config = dict(
    num_hidden_layers=16,
    hidden_size=128,
    num_attention_heads=2,
    num_key_value_heads=2,
    head_dim=64,
    intermediate_size=512,
    vocab_size=1024,
    hidden_act='gelu',
    norm='layernorm',
    norm_place='pre',
    norm_eps=1e-05,
    positions='rope',
    rope_theta=10000.0,
    rope_fraction=0.25,
    qk_norm=False,
    attn_scale=0.125,
    bias='all',
    tie_word_embeddings=False,
    parallel_block=True,
    init='trunc',
    init_std_qkv=0.0438,
    init_std_o=0.00775,
    init_std_up=0.0438,
    init_std_down=0.00388,
    init_out_by_depth=True,
    optimizer='adam_variant',
    learning_rate=0.00196,
    beta1=0.9,
    beta2=0.98,
    weight_decay=0.11,
    lr_head=0.00677,
    max_grad_norm=1.0,
    warmup_steps=399,
    schedule='wsd',
    decay_fraction=0.678,
    decay_shape='linear',
    final_lr_fraction=0.05,
    batch_tokens=[8192, 16384, 32768],
    max_seq_len=512,
    doc_mask=True,
    train_tokens=101900000,
    max_steps=6171,
    dataset='wikipedia_en',
)
Each number is 128 + 24 x the weight over its row's rms, rounded and kept within 0 to 255. Layers, rows and columns count from 0. Numbers have three digits each. The size before them is the row's rms in percent of the matrix's.

# o: layer 12 attention output (transposed), 128x128, rms 0.0594, rows 113-127, columns 0-127
# v: layer 12 attention value, 128x128, rms 0.0608, rows 114-127, columns 0-127
# up: layer 12 MLP up, 512x128, rms 0.103, rows 0-37, columns 0-127
# down: layer 12 MLP down (transposed), 512x128, rms 0.0947, rows 0-37, columns 0-127
o113 087:139160148147129114124108106123094140126142125120112121112105228111140143107137148097162168145140117104087103163125137141083108137121116085132121110079081135167152110113148107149125082162149146125121121124115126161151124163120109110133142141115110181091116160110157154134161114130121135176109144134105118120123153188155128114161126137121101157114090117105134125118100123135128139101093
v114 095:128141121159124102132196102112138169122134118112149110146099122145132112114138135105107095157175102126140131149156162086075129121153085108110126145122103142146115151122112143120126078129176107121162148109132151164136104180095154114126083174126116146173158123104123106133138144133131145135079118093072124091161121125128126122126115128154147131091125158156145185122159119142120134129140
o114 086:115113129117123141150134200140108095098092144124099127143131148123095118123119138135154126073092167159109141116140066132153107105098158157164179128120143143086107121146172107101142193124109136105152152126114136089123173142144134132125166106124155108096139130155128145112121134138115079113171127119161100148102105148127148147119108106146134097137140177138143129129124112142089142112120
v115 095:146135152121120145143119121158142154098123163146133105112143118135122073137079091120136140136107139125101124096122101139118120140130062152166126057140120152133161094156121135147080128109113134121127119129136106122082129213137147135099111148180103112112129159130117152104145121107136107126115122172149132131085187102131101123127133135177129108126123113104158131168140109138132158142111
o115 087:131091109096137110129113132110115101133150122163109154119129102112121145144181124150132097117135131143153141116111129157123166163131160117087114170131117120106096139089129088126186161189141120111166127115155134144122101087115109074131147128119130116142188161126167128141123108150147144109150146057115124127154094131128150107153110108113096123144140149153085126089106120110167121149125
v116 099:142141144133127146149076131169144123113134188142171162118117128131136125123171120128128116154114153134144090161119115103162109097103134142123128110139116132122101127144148109123077149095164122066173115071181141119152115129125119134160168148134091130146106136153162125088111121169167127163110141119082164111157104116142125126089100118100115113138159154097120137128097124153145108112113
o116 087:093181174081164087124140142123106104110095107095079110174154158138128163130096115117135117115113132119094123141112125134100141133152148134102106110134142148124164111091118136119184145147127132172089162159117176117118136134137122156091112127159154143173119089103116136180122092136124124086141113104141141145125123126164157121147148110138137122128119101114167133162128112093095098127141
v117 092:130141133130133095185135106139131146086142127154171130092117130121130096120130087145119103119119140149114130145149105098100125107087133154103125098122105118130095107141152126117106143076132101112154132101158167130124199154099109144128149178116161141156118139104183126102122167099125139108095146161122185128187143115123158121136147092144136125147112164139107160149132108157153114111142
o117 086:141095154136142157150141157158106133121110146105077117195112113121138153126145111100128126109132162106119122118128133110136146133149119115144124143128114143123149124129105114122130149170137147098115136136170119104097129148096170138140122079210090107157151118109133142133145091174153104090156117092103104171081096107140165162144134122119107095115171130142160120109114119111099119166106
v118 099:124103136131130141141102140076129168097143149152109138132136126136134157140143151151139134143128094182062129071131125111119127077087131112110131075125125126136177103122118128124116130118120112087118128132124131096128092126118165100157136143150104128123143178089192149106167132151095123107153140131120143138165121135105148088107115109090134142194126131147131172132140127158123132096148
o118 098:133164144117158117147157109165045111146099120127103107118137155166125127131141100104115093097131162102176129170127111111125096176130128142123110133134134149104153163154106098120138140133155140126162136108159121144145160147135134140136138126125101137173116131108102115115117138122161103138086107107128076141111123130125134160140133185131158069107103142116119119077111125117141132132055
v119 088:084134101137113071165129126123150120104087162146122123090118118140107111130161076156134120150104138138142099142126122129128132120111115168110143114167123127142120110113110123123162111114152127137118154166151074148114137147122160145068141095145161157140174116112143106142159153108140113119108183159135137147121132088147099143096171126142128134112122093106075135135096095116150078164147
o119 081:178105068135139144139135112111087135140135130131116125139105100116126127156133161127137142124170158179107141137131140095126163132161111067122097130126132135127157170137123139145133119168139110073149113084109128091086145143159112134172148148115089135129098149144164157120132122150150135091105112121120131161080101157108143106140097113117126128129173131142160150080119123160140085110106
v120 088:139121139138139124078122127102131159116095152122128129119126118177115196131167137135162154132113137127126164058134116144175116107092135093073134122147149125145152129134094126135088091143130113147149137124120133094132093137139085150112184141170126170115109143145132111085166138122094095131143146161104113129099130126170093104134127109131106115110144132104114181131170129119141113133128
o120 083:133163120139116095173150117138112132123168081109132106144115098114089098123111145142075117128166126114148116171119136111118170115144145112165124102110153177127126123157119151140131121143121133083141144120123116116107173121145147136116154147132135113129113164093101167156112169153160142120112108120153111169136109107068138120120107155130172129164088128132139064063125144137101114118142
v121 079:107114136127148138110140156114123128136146137094167147092089126147132129137177133134154104152197159104147107127142153143125119079089134113099132084131159112120123160125134125116168124158107115085135104126119117109185098123139116107148125121114168127160125151145172088072153132117144116146140141106070153110191100134119142092130098129073111137111124144145111102136117125148138139143119
o121 068:133168151123145104118155125125139104120082133160129124173139124146138158099096120152085123101107091150117106122148100067095106131136137134151127127135113148114134105145127153109143128061149113098117156137129111126129179150153109172129113148124083120191108101109091103158127138157103117125118124114197137150123171124133159149134137127145167110105111113114132140129135151137091082093109
v122 103:115103177154140161114137114141108126147102132099116160107118129082115162114102149112140147109113106145137129124143112097158125104140140066128119149137089094133162129149116140116114139174141110130150121115101142115146096127157095099176143145151126091086069098170093129151114150109080101106132134138120174114063157137136145133120143158132125129143171114125157176143102139144127123159130
o122 099:133183134109117144146122127126159108107193093138137081110150066147179117146152102107126133124124127099124130162096196160126131108143116143158083160097122104127128102148152095150099123100108145138130159168168106149106133107096144144090122093111138149141139179108136124130117112149141159126145112131152115126167113127108133159116103093141151112127116102093134112114150132124110150093148
v123 100:114116145150130149101121130088120148162137140123113166118100129134127173127122120144124148135119122146084167019133109129144131100111153088099128135137111114121177142105118145121090154142109124092104110145089136120167108157145125133132175151146129122098154174148136105143120147102077112125181114178111127108122115122136133113109142116120128121156131133144120175145090130132128077152122
o123 098:158188140157124118142129104159132104112153085092138111135117130163121120144162142093105142088137134117137113192134146103127083128141109111171124151096132110130122119170119105111169078152161147115145135123164099123126134123102108137110140111123095142128071172106133152117128120159164123145084132124165111135154104137122142152117142133153170113114116109132120074076145135130118170097111
v124 108:149134118123137143191113123164136175111169175151099145126135134127122119117117107097068100124147139135162124160149113058119109096089098155160122089186152150121119120121126144132111132117138100110115144095167117159153141130110120125123097132146082138152110122179150175099127122102131129142113170094106140114130122113109107151145090117146135149132101109126115133138138107175148116159131
o124 110:131107142085130068128157126097070086112094133140129096110096111125141139124126083149185138119136153133092126124113125159094185127147154147111135139141117150142145136126114114148177148108124139113145163156160110125128125132147138115132132072107113093151182097107158093148120106124123109124153128096145146143127156091148151130154135110141102102113171194139154108145118118136127139112106
v125 081:118135144116146169129129127108110121108136174141140170138130121158113163124079139104134142113091162142115135085143111080139126096152082131119125061156117122123122139160154098117102142126063126110148131117142131147144103102114142149133123133147129111146139187119153144096132140141110171076147159132123137148140159086146145132152116094108124105171137147155110161181172143136100113117142
o125 075:129121150091153106159127150133126108143134127128109135125160130123166154140171113087143084137126097123140182137090119154103104174087123147148125144126142129146134146113120107160177123115170135117130098132155130107116121137089136134160119159167126120135133125093112140136150121152135080097127135073134113160104118122142165120143116164120144085095103113097158079090142132104143155165067
v126 100:136089145123143138095134136139107160109113112119155136136155127164133103142110144123142139144137163169103121119139132139105143169137117114164127063134132109148165091125139128130155126172090127133130119129096085087140097157138120112093173155141096090054106131133085109141144114131170103091123137115143092140127193134137131130099144168101117122115124096094160126129151140116124172107125
o126 091:121151105142133139144130124129159112135116126176087144125142048119116144100160141156113115106160091147186140127120139172114126129128166141078118137147125115107113169101110098158106131134153124144162102100126147126130108095130137100134105113113116136183157157106141140075113165111114142188129107145149131102130132147077110089138112145121137103153126104154075133107130114149131101139115
v127 101:111141181169122151122141135165145158102126155124163104138075137086129127146134094088103144126153120115147176116123120100104118153142136120135118145152100139145143138145113128129070139149117144186120135117117177113122144119125119113116091102131103109094116169182074155145070144110106140107125111122093123128069155094138099151113096122128129132128125108130139116128133134127141191147115
o127 092:098113111127128097109119122123109094094166094156130148108173185143118112116109131113155131121090129131160112100132149168146155110103138164141163119099105123118115106100144121106176111108110139107151175141146102090103107079105156126108120153149142143173186120104159128088138095156140137133162142110130145091162154108177138128133135127127092141138183126130130146125139110114126108120163
up0 075:104126123138143106177098125108160120161102108145075108096119141152139138123093129096200137093146121096144134098124163149131141151148097123097127114165155110159110141163115137134105144136097117110131111121134107175125134144172116122159089134176094158125133108116101119150111122149110130151098100160138109108122142167173124132089069131138169103173144134115140093098128135143127116121131
down0 085:106149140177114111118121133133154131132134063110173130108109183117065130116125184142093145165059152177138167147164139128129103152123143186120179129121113136150154090093112144127090124108146155118125115128140147107145109144073117137134144140106131119118132128126086114115113159137107140126110120129107148128117152133136161121152132106136125118089103105115149089155129107114130139151119
up1 100:114138149135106132122125128085142135196156151160139149101105129112150131138147111093138122122137112103119140095120153158102109139120137154143145109135101097168115169154151095129137127119147134119139111122083088132114125131128116142095106173139133079173122138107149180098090141152197107128132102175129122132130116100141130110106070125099104101175127139142097125155155131128110144110080
down1 092:128121141145118082131139137159123088087129129140125141149152125085105152130123079097126147173186141108129124132126134122142179138170146157112125187115120099108143127116131139117154100159128072105106144084131131156122115115127158124115087112139129138157133148131107156110160115124119156134084131159100134139170103148122091153136114086146155164113076118148133138107135103068142136120159
up2 097:107105143138101138178139110073137144145170103173099136135073151102125132118098105116163161087108122096145111128136160132124149129093137125128158133120125110135127133138139129138116109081150118133125151120125109101161146123137149144128142121123110119139071172124143160094107127141119148138145110108131104109135109172156105172141151093136129128108129138100125146112093171114081177090055
down2 091:141160079138126136155141164158109169148136137127124108121133158114104131113120121134106140107159077152140091123127116131074116152143117120200124160124106159157097116108109149108083137147158149148158094105160135080100074115105110099139125135140112143116093120154117093115125157128124144103134130113102138118152131079120165126161142129095153119158123135147161134081159139145130087130163
up3 113:141133111163118125125121100128112127168116113118104159134151158135050118136112109084118068133127102146129159146123145158146112125149103136136134093134073145144140149141118109068139122121119134158167124082094134141158181103139117142131111120140120137124129103132105152158138146079122133128146163113147129134130194151144113167170143118142124104128153124084113139130092137123085178112125
down3 116:125084116130104090093167121121114123142138091166118164119140092150113123160125195166096117111104121122137123095160171133141127160101103136136153138129132104169119124130122126161090141139135091139130133104117148126156119116129167132081133108149134122108158118102131093096132102159109102139182144121166123141109142140176153113124112159147075126128118123133110111126100061169140157116147
up4 099:180083109160106130094172115126106122149096111138140128106094168110142134097133094082111121082113154155121137133079137130109130135107094081107143110162132151156155085122115106091122126090103107150114111131128129127140146101115158149133130127166132142182122136128151149140120156168123110112170106170118134123157145142148119110163135158137163150112142091099086159150132133137090156133104
down4 090:118145133116137156119083150160145129158104121113106131121142121153159152153124161185115147125143095098145081146103168142122070111137150156122128139139110114129095128160118102150112147085135173140090116127124081098104132129123149082103120113121161170132153120106091120150129119105109181150125156124127099110148141118126177132138102108148148147114081093144123091080167141125154150118136
up5 093:119138129130160113146142095136122141170092142091129101136126162141109121117148136082108095130104178112139130154066130095113115140165131122151143166113144123143174126126143120093102135153104085134090129122158133135155094108200115123120050087145168117104141096148115148108126143131144162140086159105131131132096155157139137118163125114142098114137134118112119132126144129101148132143089
down5 097:139109133119096195118132147145146128118145126138163111106131143102130147122137125090113109106151156125209112108125123139142157163078124145123141130105135084138104119108105140163135134138151125113124124156139086140135153156078157120108119137114121150075149126107121155164088104115105151125087103157207161114155139108114110147117112132127105136125130167121125123101140121151075103145160
up6 080:120123127152110144148120122082113189110127158142135133111103122141110150154112137121117162103128127148162099104114125087141112110151094116092137111139137105138126113106096122129126162131146129151128139120095123168089091115107149079071137128124119109114135189102160120181121121176141145134125139105163081139128113172132140150163115152077166104152133123131109143162156157127126177089119
down6 080:086118111130115154122129123147121111105105120121106106153128116079123135120114153141110142167096099102131142143132094134140111141157142123125075109157123157148120143136102109079136135144123163132117173128143127126150135161118112140117151122168108144127114061158129128099138114113108160157156128116151158156095140170149151092133167184138045165116161117148138089110122112136119087143153
up7 081:167130115092125127118100097134029121132110151108146132101133137078096144179139121135087128178153148141144137132125098118130120128108154140106120141085147150136153102136156137159139120141120122151087121119101125110128132100154154131101158142150162122115113111113175117138159153108112134149148161100116096161123099124142122138158132123125158074137111128133164177149141159109133087098153
down7 089:141128143122143079128122148107097106133174083143148105095121155172129140086154154122167140138157121153157103101108127146123096145091111137148115104185072080112124119108114139089096143114174130121140140149129106129155107161112139134139142163099080158148165139147089141117110115161124154145084110140120117172158125088138140132139137118118137112105138112166150082125125127105114148140119
up8 082:138166104102127152124106119126134126152118139191152137137084174071133162157174136136133113120097158134134111133149116118108134152094133121101126117135113136135082168156148115145136122130083125135107131066162157114119154127114115115077146085127140122134121177086120104142106127100139126144113116110138119155137107130117100119122138151141177125107127095094130132177152141056112150112152
down8 084:151147158135122142103142096182153112137086102136120137136121140162074073114140107138124150124127131148090122098115130121137138099156147093149161111158155152122153103096090126113096089128159120104107157121107164117148118124080146123179119131124135145107101063124131145117118139102134158111138145126168130189154139157132133134112139147093086140140094139146167145113106141173126098129131
up9 089:109105135074098136138103135115096151138119145120123107149118159107113151116148146101110107091134113128094126121126131073113140099066132123142119123123133116154135121152159154124140133074172146120107120115128133169132090150124118121109139118158177163159139143107146101177148115189104146162145130127110147147137157122148155100097107130119193148145155087096122114145137155146120115128070
down9 092:098129141118121117135103102080137133115109133115177116131141169125142142111089128128106124114108112145159131158139118172156095135159150108128187117129133086168107122102128096087117137116114102183143117109125109152092158117136167145125173126116160125094138139149094148176091148103094175087130117135135123122175144110115142128107166130087132126132085140125144105114119132188110105134136
up10 105:103091144139152125161121132117107078139134106123109144130091150153108091096110100118105087113127144148140160138133154106110143138115124147144123128128153126141149130143159082100144121110155102118133139077104123130121097139185087145107157099124155112132134121161135141111112156122140086159166115110139113137150183112117107146163125175130146131137133137083126174167156177070114122078139
down10 111:154127047147139162148131131105129075107131102133095180110142119111180128111113118171113156119110202128134087131123175159154141135108116128148129131121117112148131114131118174134148136095152115137124106098134142126123080151121140097148121122118120128134110099116127121104133127074113113182101157126130144090123118115101166165099127158136151152130116132111145134143146113178160120116099
up11 079:093110121113154184163104144136128134141131172141131120129124135143106112111135146145135145096114109122100140142139156105083119156150167105139115133124134089125118178123112150107085123119154127124145151149132113135145098139154168149167099068136099110120143133079125135117186128123136098118137088110123117133126131120151134169136100150158199055131111084109107137126114135127093144141092
down11 080:125185141118109122143142142124144122123132117104157114113121123157085150123094133119160127137107111185148110104141098114158161126153107159143092111136136113127164149128149123086122148123146147104090100147140146123187149110118131140156122095120174093178133124111095128144120154114083163129137132129157102102181119132125072156142144088112110200092090134133115109124132137117145104146132
up12 089:129157147119108113113112110119108132100158116127156123163132129095128149185162104136102097104110156128119129092115132110103123107094113086101147121143087097130101127102164131128137135146134135159107156133143105182087108141111122145097113091164167120140127198159089121176135135172133164115167127085108088120126139092124122132127158121146145118116150173163136122151148133104087129122139
down12 090:098115118132081101134151133138137139117161130125174142114125170157121088117119142113114148174129069104140134156157125109130120135171161175139090112128165160099144157108117130115102111104119154136113142090114088136099095128101127120142137116138110163144152084142128128135153099170100143095141092168115138095138166162128115063120132137164148142113137078123116120161150111145118102138133
up13 102:127129129097108118132118096157125131123133104148145126123146143115116110114138156100143133106090129141152135113128175085110115146102157134112152097125162122161137157152113136126147139092158117150125125126190171155126144113141138106145121114147153145067112113130099076088140148153059131110113169110101149113067158149118115137167149132151140146114125080158134155142135134093087109140084
down13 098:153141132143121118140103120122115125143154099112112122114091147115108192083166104135153125132149112140150109115114112130091170105137148106115111103149106109083113075127105108191128160112169130131119156132209109091103136154125176114113176127121124134143139155123105167102132122163113136110124135103137137160128103172099141137146134109134100109090113129128128100114153144114103153162151
up14 112:131151112077165164146107120129098160130112151117112134106149159130106125167096127137115113120153106112127076128113126141135099140162123118138199102126127123109127184145094136110163115140125074100090096075113145106100158175156084136138138142157138169107152136133125126128125096131140140123157125124080146135139124133099110125117141182112171086110090129125153104155123146138104131127119
down14 124:146139107100111156124106151128105101094148128140159135118096080153151133124095121172130119107131126114155104156112161150121109136143129113103117138133132132140134134137109124130114127152166122140097112133142162111166096079157096087148105150136131099110144115060141105103130131163145143122110145167094171116142153172134070125198138106134145146124149132145139152106075159090117123167124
up15 106:075116117148158149108109112111095188191117122176131140142127147125129109106137102148112120129089149101119125105130138156138161152121170157155136113102141101132132170141134111111113100136160102145107118094092105142132142119142096160114147139129090089096111144093081141110111151144152135122093175135114125129165120116110081147168140122174134100154116163120134139150119164121082111122124
down15 109:140168151076076133164102168132137111099118129137093103139108157147165128107145154141139134114128105154143109119092103135113098149101122159123071156146154140141148136107136167092132167128128139131126167164183135128103116113131127113119124128142140113139128129145103090149096177120093165123115143143107128138136110172147151141104116114051154106117130106142127133137102128097155079101110
up16 080:160110116115142116122094121122123157141121162138177093142114160100132152145151124128140134123117157137142150105139141140121132112126105129155123114064148084163119149155116091135080136072088115123154140120126143091176166111151116102117122079127118142146151107126153149118132123132142114153131103107106132156138142173170087145107085134095162100137139124134127089185113167160126123083107
down16 087:102150116130090107139100174156122092123070156117136132147161115163125105126082147115140144131143083123136140132180152127132142145133167136141069124126115185067127131133104153104086106164141180113112085139127133148151129140148109176120120117136119096149122100175123136087148126149147121128135139113146124131125083147131130138121106110117136180132134110142101125075145122163122113130140
up17 111:123114134138098085146117135146099110161127131125106165092123152173157139161093127146109051071138086102134105128126132130102134076139132111095130147104139149139127129156128135074157168125131139134128139139085128169129099091134127112118107173130140144142098126112116136108186145174146096157101120151125111098133103150138131139110127124113138127161173101120124141151180138125143120105101
down17 103:162146140170158134119193148134135153125140122099137127116126123141109129166108123102122143185103124110139116107105136114142113121104153097090125113189101099126139146110139090149114155133143147144141106157110122133131114122156096103134168110149166103136141115101109110190121124153151152106103128120114164111137153165133179105076128138144097098123111117139088156091070100134094114117132
up18 108:096102115150132141110088125120113136110112147082120158107152151155072159135112124169149107169094130142125122128105130137149113126119172160113152136140135154124109132161096093105093129150132096101109137105154136134149143113187086155103119125183160085137123137119136162122123141097148136161135127128102162113113106161110066168153132128130160138095095146151119142143112112143111156084103
down18 111:171117155091141165108140132146124097126175142175131086098101102111162174142123146148139119115155157175162109110110158130120103154166109091144087095120096118110155135138110126129118143092135166126095099137106096158162123145121112125117158114101161104112161111164114137109080115166119141107119118153125095103101117112122145136136068125108142156147104137143140133143164130085138115146137
up19 106:122121129135081136110085113143117112147113151089125143153137148148127142142163108126082136115160095118118086129125127141095114133075188131119158144156117175156112138160122128111128132128146122179139153120147145100076114144132087148151072128112149117135156118152084133167164158108139092149132097112145139148147121098088150124115120167151139106142158089124143100129105130118093099100101
down19 105:120114142106181087121193132145093156064132142083161118136102157136148175104130134111086110094164186101107117123142159121091138129114128126127139140123120153147145159123104146091189135155134136110128162140120165114154163158096107159150110129136123108095139138071102123108092109119130178124103137102140118134111104123136138125115126112092126110132113157133125140111132128150115135149127
up20 101:099160152143132105135106095124110157138130175136153142119135138132129147120122112138101143139132115161164111120118129095070101144132129150058130113115158158122146154155136141092143156108144120109102133105109146133125070071109118100101165138135135116158076170138138135137110113094154118146150136142164130148072142135096139192142096117097170115123152164144118141138104149119093147133138
down20 097:135096124073189121111128134132136119137141143088166164118109131117103125118085122097142147148058069116116126121132167144153127131112131149146118125158166110116125112141132128136086126179177151128137136123113102112137126160134128162120101157088091141121128095159102090082115154104104134141141089125120152136143126104124106152136153156120122134154135125080171109147168162146149127114148
up21 097:108100132163148134140133077105112151100149125151137143128115188131125101109113151082131105114138122094116108107080195141106138106113139084133128096094152145151148115095139123150156130102074123095157166134107148123133123144159154165089125139135110125117095093098144125117135136119120154128177149092129150102075159112133101137117136175127160119111103132130115121139090164112142141156129
down21 092:134080142112132125155150092108149152113128144141141082135129134129125121113144157101117109128136142124082127148126167119090167143113133061159080127142133136129129129121136118234164127166114127117143175105087150118113149138123132157115110104086117150094129142096114117129147084114125155141121130160141151106099124137131115177163085145145116134103111165125152133143104103123127145122110
up22 101:129153125128112140128175076122109141152095111110135166108158141103133145130122077146137102132112138124130139124091137112096086153133151099116137137141143045136113099159158110091135111142119094147120127087163127109128135113154126153145142161152151100126106182114119175101110149121109132131135118162188102092119129118128167094165115145144145121130141108128152167118083125144079141116123
down22 101:134097110114100092136135101096138103093145126103132132132116131141114110097125191130132148084164111147062136173110141173108143111142147135124122131113144147129157146118119116059122108114129136134109117069169132148100139120142150150150155110140121156126159151121134128114155099108141179140119127125080153142187088156128173094118123129134112134164082102118116138150151116116147144150117
up23 095:129088128069128113129124109107102111135145137129186103137135153107086130146187133113069137116074139134143104140117151111084123127121145126142126117163149133138157122119144104143107156118151122185128130102134133130118151120142147076139120141117118097092145165098159104151165149171116100149138126109129070128106086149132158148119131128142113143096135156119161143136096183131114136154108
down23 094:125110146106173120061158166154146125120106132127125150152103115112089139164126122124095113166090109126118123078189130128117098142102130142146095090150151168174097125093092100126128103134159146115117104114112120118149096167137110121146128146151130119146097140131161155111108150152124155137078150149146116077155174130130104130132152134145087119174138117154117117160127110131113149130118
up24 089:100113157138127128163146133139152139129121168107098082132133170102120130126152137146115073105119145136149124126121116156124124123110148102137131117104121135148112131146112105118140126147119088159150121131119121148155107154128154086181111138131100152141122110101113107169122162084108128147195177120111157150091151159112093157094099151125127069134124123054117108148129141111140134073144
down24 089:183125145120094143123159169121155083099117126131133097131141137155125095142140145123169130159137129149105170137124124088119157120091086141135127134135152124094164093097124116162065119133113138114187162139120146088147144150133133139141123107146107139106074089134106122174101110131133157133144087138135141172138135125151097125157145096146109154132102141127092089092113097107143140144113
up25 087:170101138114124127140122130137131136145143156123090131127101139123112127160158119098101098115128144109142131104092161099118124099077156117110132150171142133114093103125149134114119098135110148154122124097148156119071166144166130172094142082171145161083097177153114141142115150176120123126126156084190095113134148122142129133118118099133145091143178147103144121140128139131107152096119
down25 085:119128114130105108152117163115099134108108118093141141140147137166107139115083129158162135149135145158111169151103144150152079153165127123124173137112126151147128125108096102092176162123088094143132128138116115137147080137116145107162144164133077129125121110124134114114122103100093139154092134164115162102131152102125097111104126144094120091103094142189146126192147135149140103119148
up26 099:138076107170139091146132101115129165138163115113139127121137136107082140151103124137152101110172131113153129143089157141106096130133160137110133141133150141137161125144123088127169108130138109157125115101092065092114121142128115127102130136118128109165121152116140173158191164145155153156169098139147111152098143147105110115139073169093140110099130120157107095133107123116098125096142
down26 097:107062125105124092148141116160100148122091156124132139063101095144131110116125105167140133098142165152155167146147134096142125123112127134166156174100106121146121124156123166174121096110165108130130120154137137154150143125114093167153130104133098131164097114155121073118128137137106169126100105138119138108142128126083119127125142121115153170110082099130143103144141157132129108147176
up27 110:162098119144101102157148133097112111134112174156139139103121145127083128129148132115134137080078116117152117103144130145138136136123153095112161083082157138158113141155133123134169103110116107145124162132108151125139093100120142146139080166157099075131129158149120109116101138130127074117170164134128110155105150171087129165113119113124143077141126111119186112150097127117154134118123
down27 108:183099130167106089144104175105104122170124107174140148094134109132095143113097175177113135111156148106092126139181103118122123146108119137127128136117111142154155144158152126138151158115115113132119096139142086101150128102116106126104122103102150163106150135174075096109139172140148105114115131145089132138109127123120154167102112134119121150160104158146106097119125088136120118098159
up28 095:106133103160158135098123096146131158110156144118088133128154151155133182142148076101086171143118151098134137132106127112084132115125158133081143130149095156155110110121119121099117127099137121133136140136125153129141145131181129148078143131152151121141123142076111113117089145102140129143110104080120093134144122116160097110130155131145169105074159133080169110134117166102096150129125
down28 093:114117171153110111137171135121130070146121119119148112145122156072129122131132174152138147094159103133116144171114154108160135096145116146114110119132145154122176134104107160139100133141070102140125136091114108108131134112098056106131119141126113145162155121149155142089128122152110114128133101155171135127106148116088111104134125088132147131150128104141170129131175122091163136075108
up29 099:134133145145124109142134117128123132173166126088099106132187136126077111132137139084076142154114105130123108070152110173130092133134143099128134139150136163145131124115122173092125112154146110160153155126142128090142100117114172133147108104141108138108087115121117103103135149121135090118165118180108139127076156090144122140179115155111144145149102106150071114132121113118124158134122
down29 092:144142141137092116154126096145139124087127151142162147118138112120160130095112137131134143090162109122150126122120140101150150133108106146143103115108129109135162148162143082131113150080123121126097161073119141157107133161131085117163100156081147103165211089134110107152122122105133150126092142162155118120163101145133163160105137124135123108105085101108164121096166136131142140106144
up30 094:095129074158084114151104101126140121155135155119134130098163140104120095129118156134167124137158129141169077109134137189147148124122154144091132132158147137130132146180134119120106123129134116116141148079136138120148128147098097118146125151119174107119112117131174127086102152123185141112141129109149049069127147104124111157134120158128120103136122144137146134100127139131121115071118
down30 092:119130087141163130120129142098168124109133134144142136106117076141118096114138100127092121136098170142143137098113114140117133107092175138094069138093194143129129118073148137148113140127110095110098135143128114129127117088146158097203105136100152162159106116157105155143125165110098173134133122144133129160142162137129125098121135077130139157148164156136136132122114122153114154124137
up31 105:095176151154131129162149128111096129168112155135142111122103141121140124155162113097109123129141152131104170123140102141122098123133114164141139164146126147149123141148107149066157138158109099143118148156105071157104105128104128063102145124166151095136125135116137060140139143096160119172133112147112119095155099136085111140109095141125111130163091172105119117135140138119128154140100
down31 112:123160144112115157109102074111111139148101140133138124142092156095134152099131146153173118165194101093122128157131110110122135126147101063174132137139093123098141112113083149099106145124093165162105094073134116114117101160137147116143163162130088136100118165127116163115183146108131138143121137134118137111122105137132121123143159128124116129129123106145125173122095179115141138132132
up32 090:120168112124143175124118119100143146123183125156130138127160149134131106116147084160115145127126136179154118079102177086110119160123118128094135077139144113140113132176128107134090134098161122130117117071135114155135127103131073145133151097130118112116163114110108101120133155146101105116103108113156117130136120195102153160139139128102129135089127155067141113122121157142119129100109
down32 084:132152155189136149103129114136130152148117132134111084148103162104094133141090162085143160114126098091150143134133104167144130088158123119145109164130126133139123109055128108084130090093111164149123118135176124113112145135134161133127149145113123135142128149120116124163161156082128109088127132179121130123128104117138117090124098086131134118160090131168127109140094130102134156161164
up33 108:141140137148182150139130090161155120155126137125093119114119131092113111138135102161143110121104129112120112171127161120097095142152137138119147122161113106125128164138091099079154154135121078134123127140136103131171148089130128094127155147144137095116083136056166134067185150116118096144143147085127129144154157152131113155155122113122146113151148108127142141135103156135088093117127
down33 117:189139155151103127136114131154127145141157149121138138150098060135090126128128123130150117081125128112108117148123114125119116159121097129135203141170105128094100146145107128156168138140140119131063126094090138079119136083148095113125148141122114121127135093092156161157149145100135143127134128148100095144088125151171123105170144157117079119150152141140148155107122132109123132129127
up34 092:125129162118147123108094142124127132164143185135101147165163144125103136153156137134143121132110088143132157145129107113165146093144103131119137087085147090151114124147146184100147147134104116150152135157114137119132131151161117100117107112131105098103134138099133088119168118065110134138158120118090124149171114085087147136089078120140139100166094154119114122153102144113125090149096
down34 088:164121159131135131119152160114096115085121134114120122131144185144084147101131144120136123129122103105087107125129126108116112140132096129152147148165129146103131107125156112121110111112140099179163151097123161099114078153107182147127148156130126101145126136135125074120118110187131115095167122147142092149122147142147133069140132101109128094072155112137116128138175105129171151163107
up35 107:189141114128158136127121118111125133125122142135152055122088142117107107129149129155107107143151119137119119093095146138096118123097105151137131138164139126139075135134130097130127169114130104146139138077149163118101152139131153161152118113140097116155105131067138133132176158136115091093158084107170134117093112149127114142118141153134163121104108119141116110158131194124122185099134
down35 095:178156109095115122142126093152147102108110113117073102140142084123182165122118113147136112128105153132111097139161156096147130132108125086129118151109181114130138172103121154093171115126145129086111140115120125079138123105137110148112131129106135138097114150130099127108125151134120132151127135105154164132131152133168097082125147192152135148121175086111133118133107170117150126169161
up36 080:183088101100120153120118115127143150125150137122171160172149136112120113125161127092097157104087150125128104103082130116099103133127142128124135161159175110129116143130066146139126118112164136133157129092112116168145135089129113139121132092094185118099130193149109106157161099158150136134135177094139112105130118122133090155146157124116149133114105109103142122125134155150126112101107
down36 082:137127138152112084156120142141132099091112096132100139112132151116104141127093150146156075177120082177185128139132133136112136167114152081129151117126103109127115070107172120095092152144080132172128097144129100122138091166131116120122162190114126165135142131136158135110129127089138140136123129147126151149135104155139163125143114106139123086124135154138098074131124115136119125146119
up37 105:136155107154127143140076097113120105123126122121121126134170156183134111136115143079138130148162124078126137108115136145144129113098095127134130151090119110140135148137162143096124150104124118109077184104142140156105086136101104089132109124127156131130079127168130143133127123159133147143148144123155193080131103126063121123149125111112152161149150134137105161136123148106111117146066
down37 099:125101156117178135124152125090116109147120156155150150129132132123112128106149160108138119107146141138126117102120114110077132121111158100099114142125136139094118098148122142151101101124168119140130126146120151131104123119137137164086132156153127148096183111141077082150092072142128118081144137120113134171157155170133095157105078111153092130124137129117124102120153114151189175135167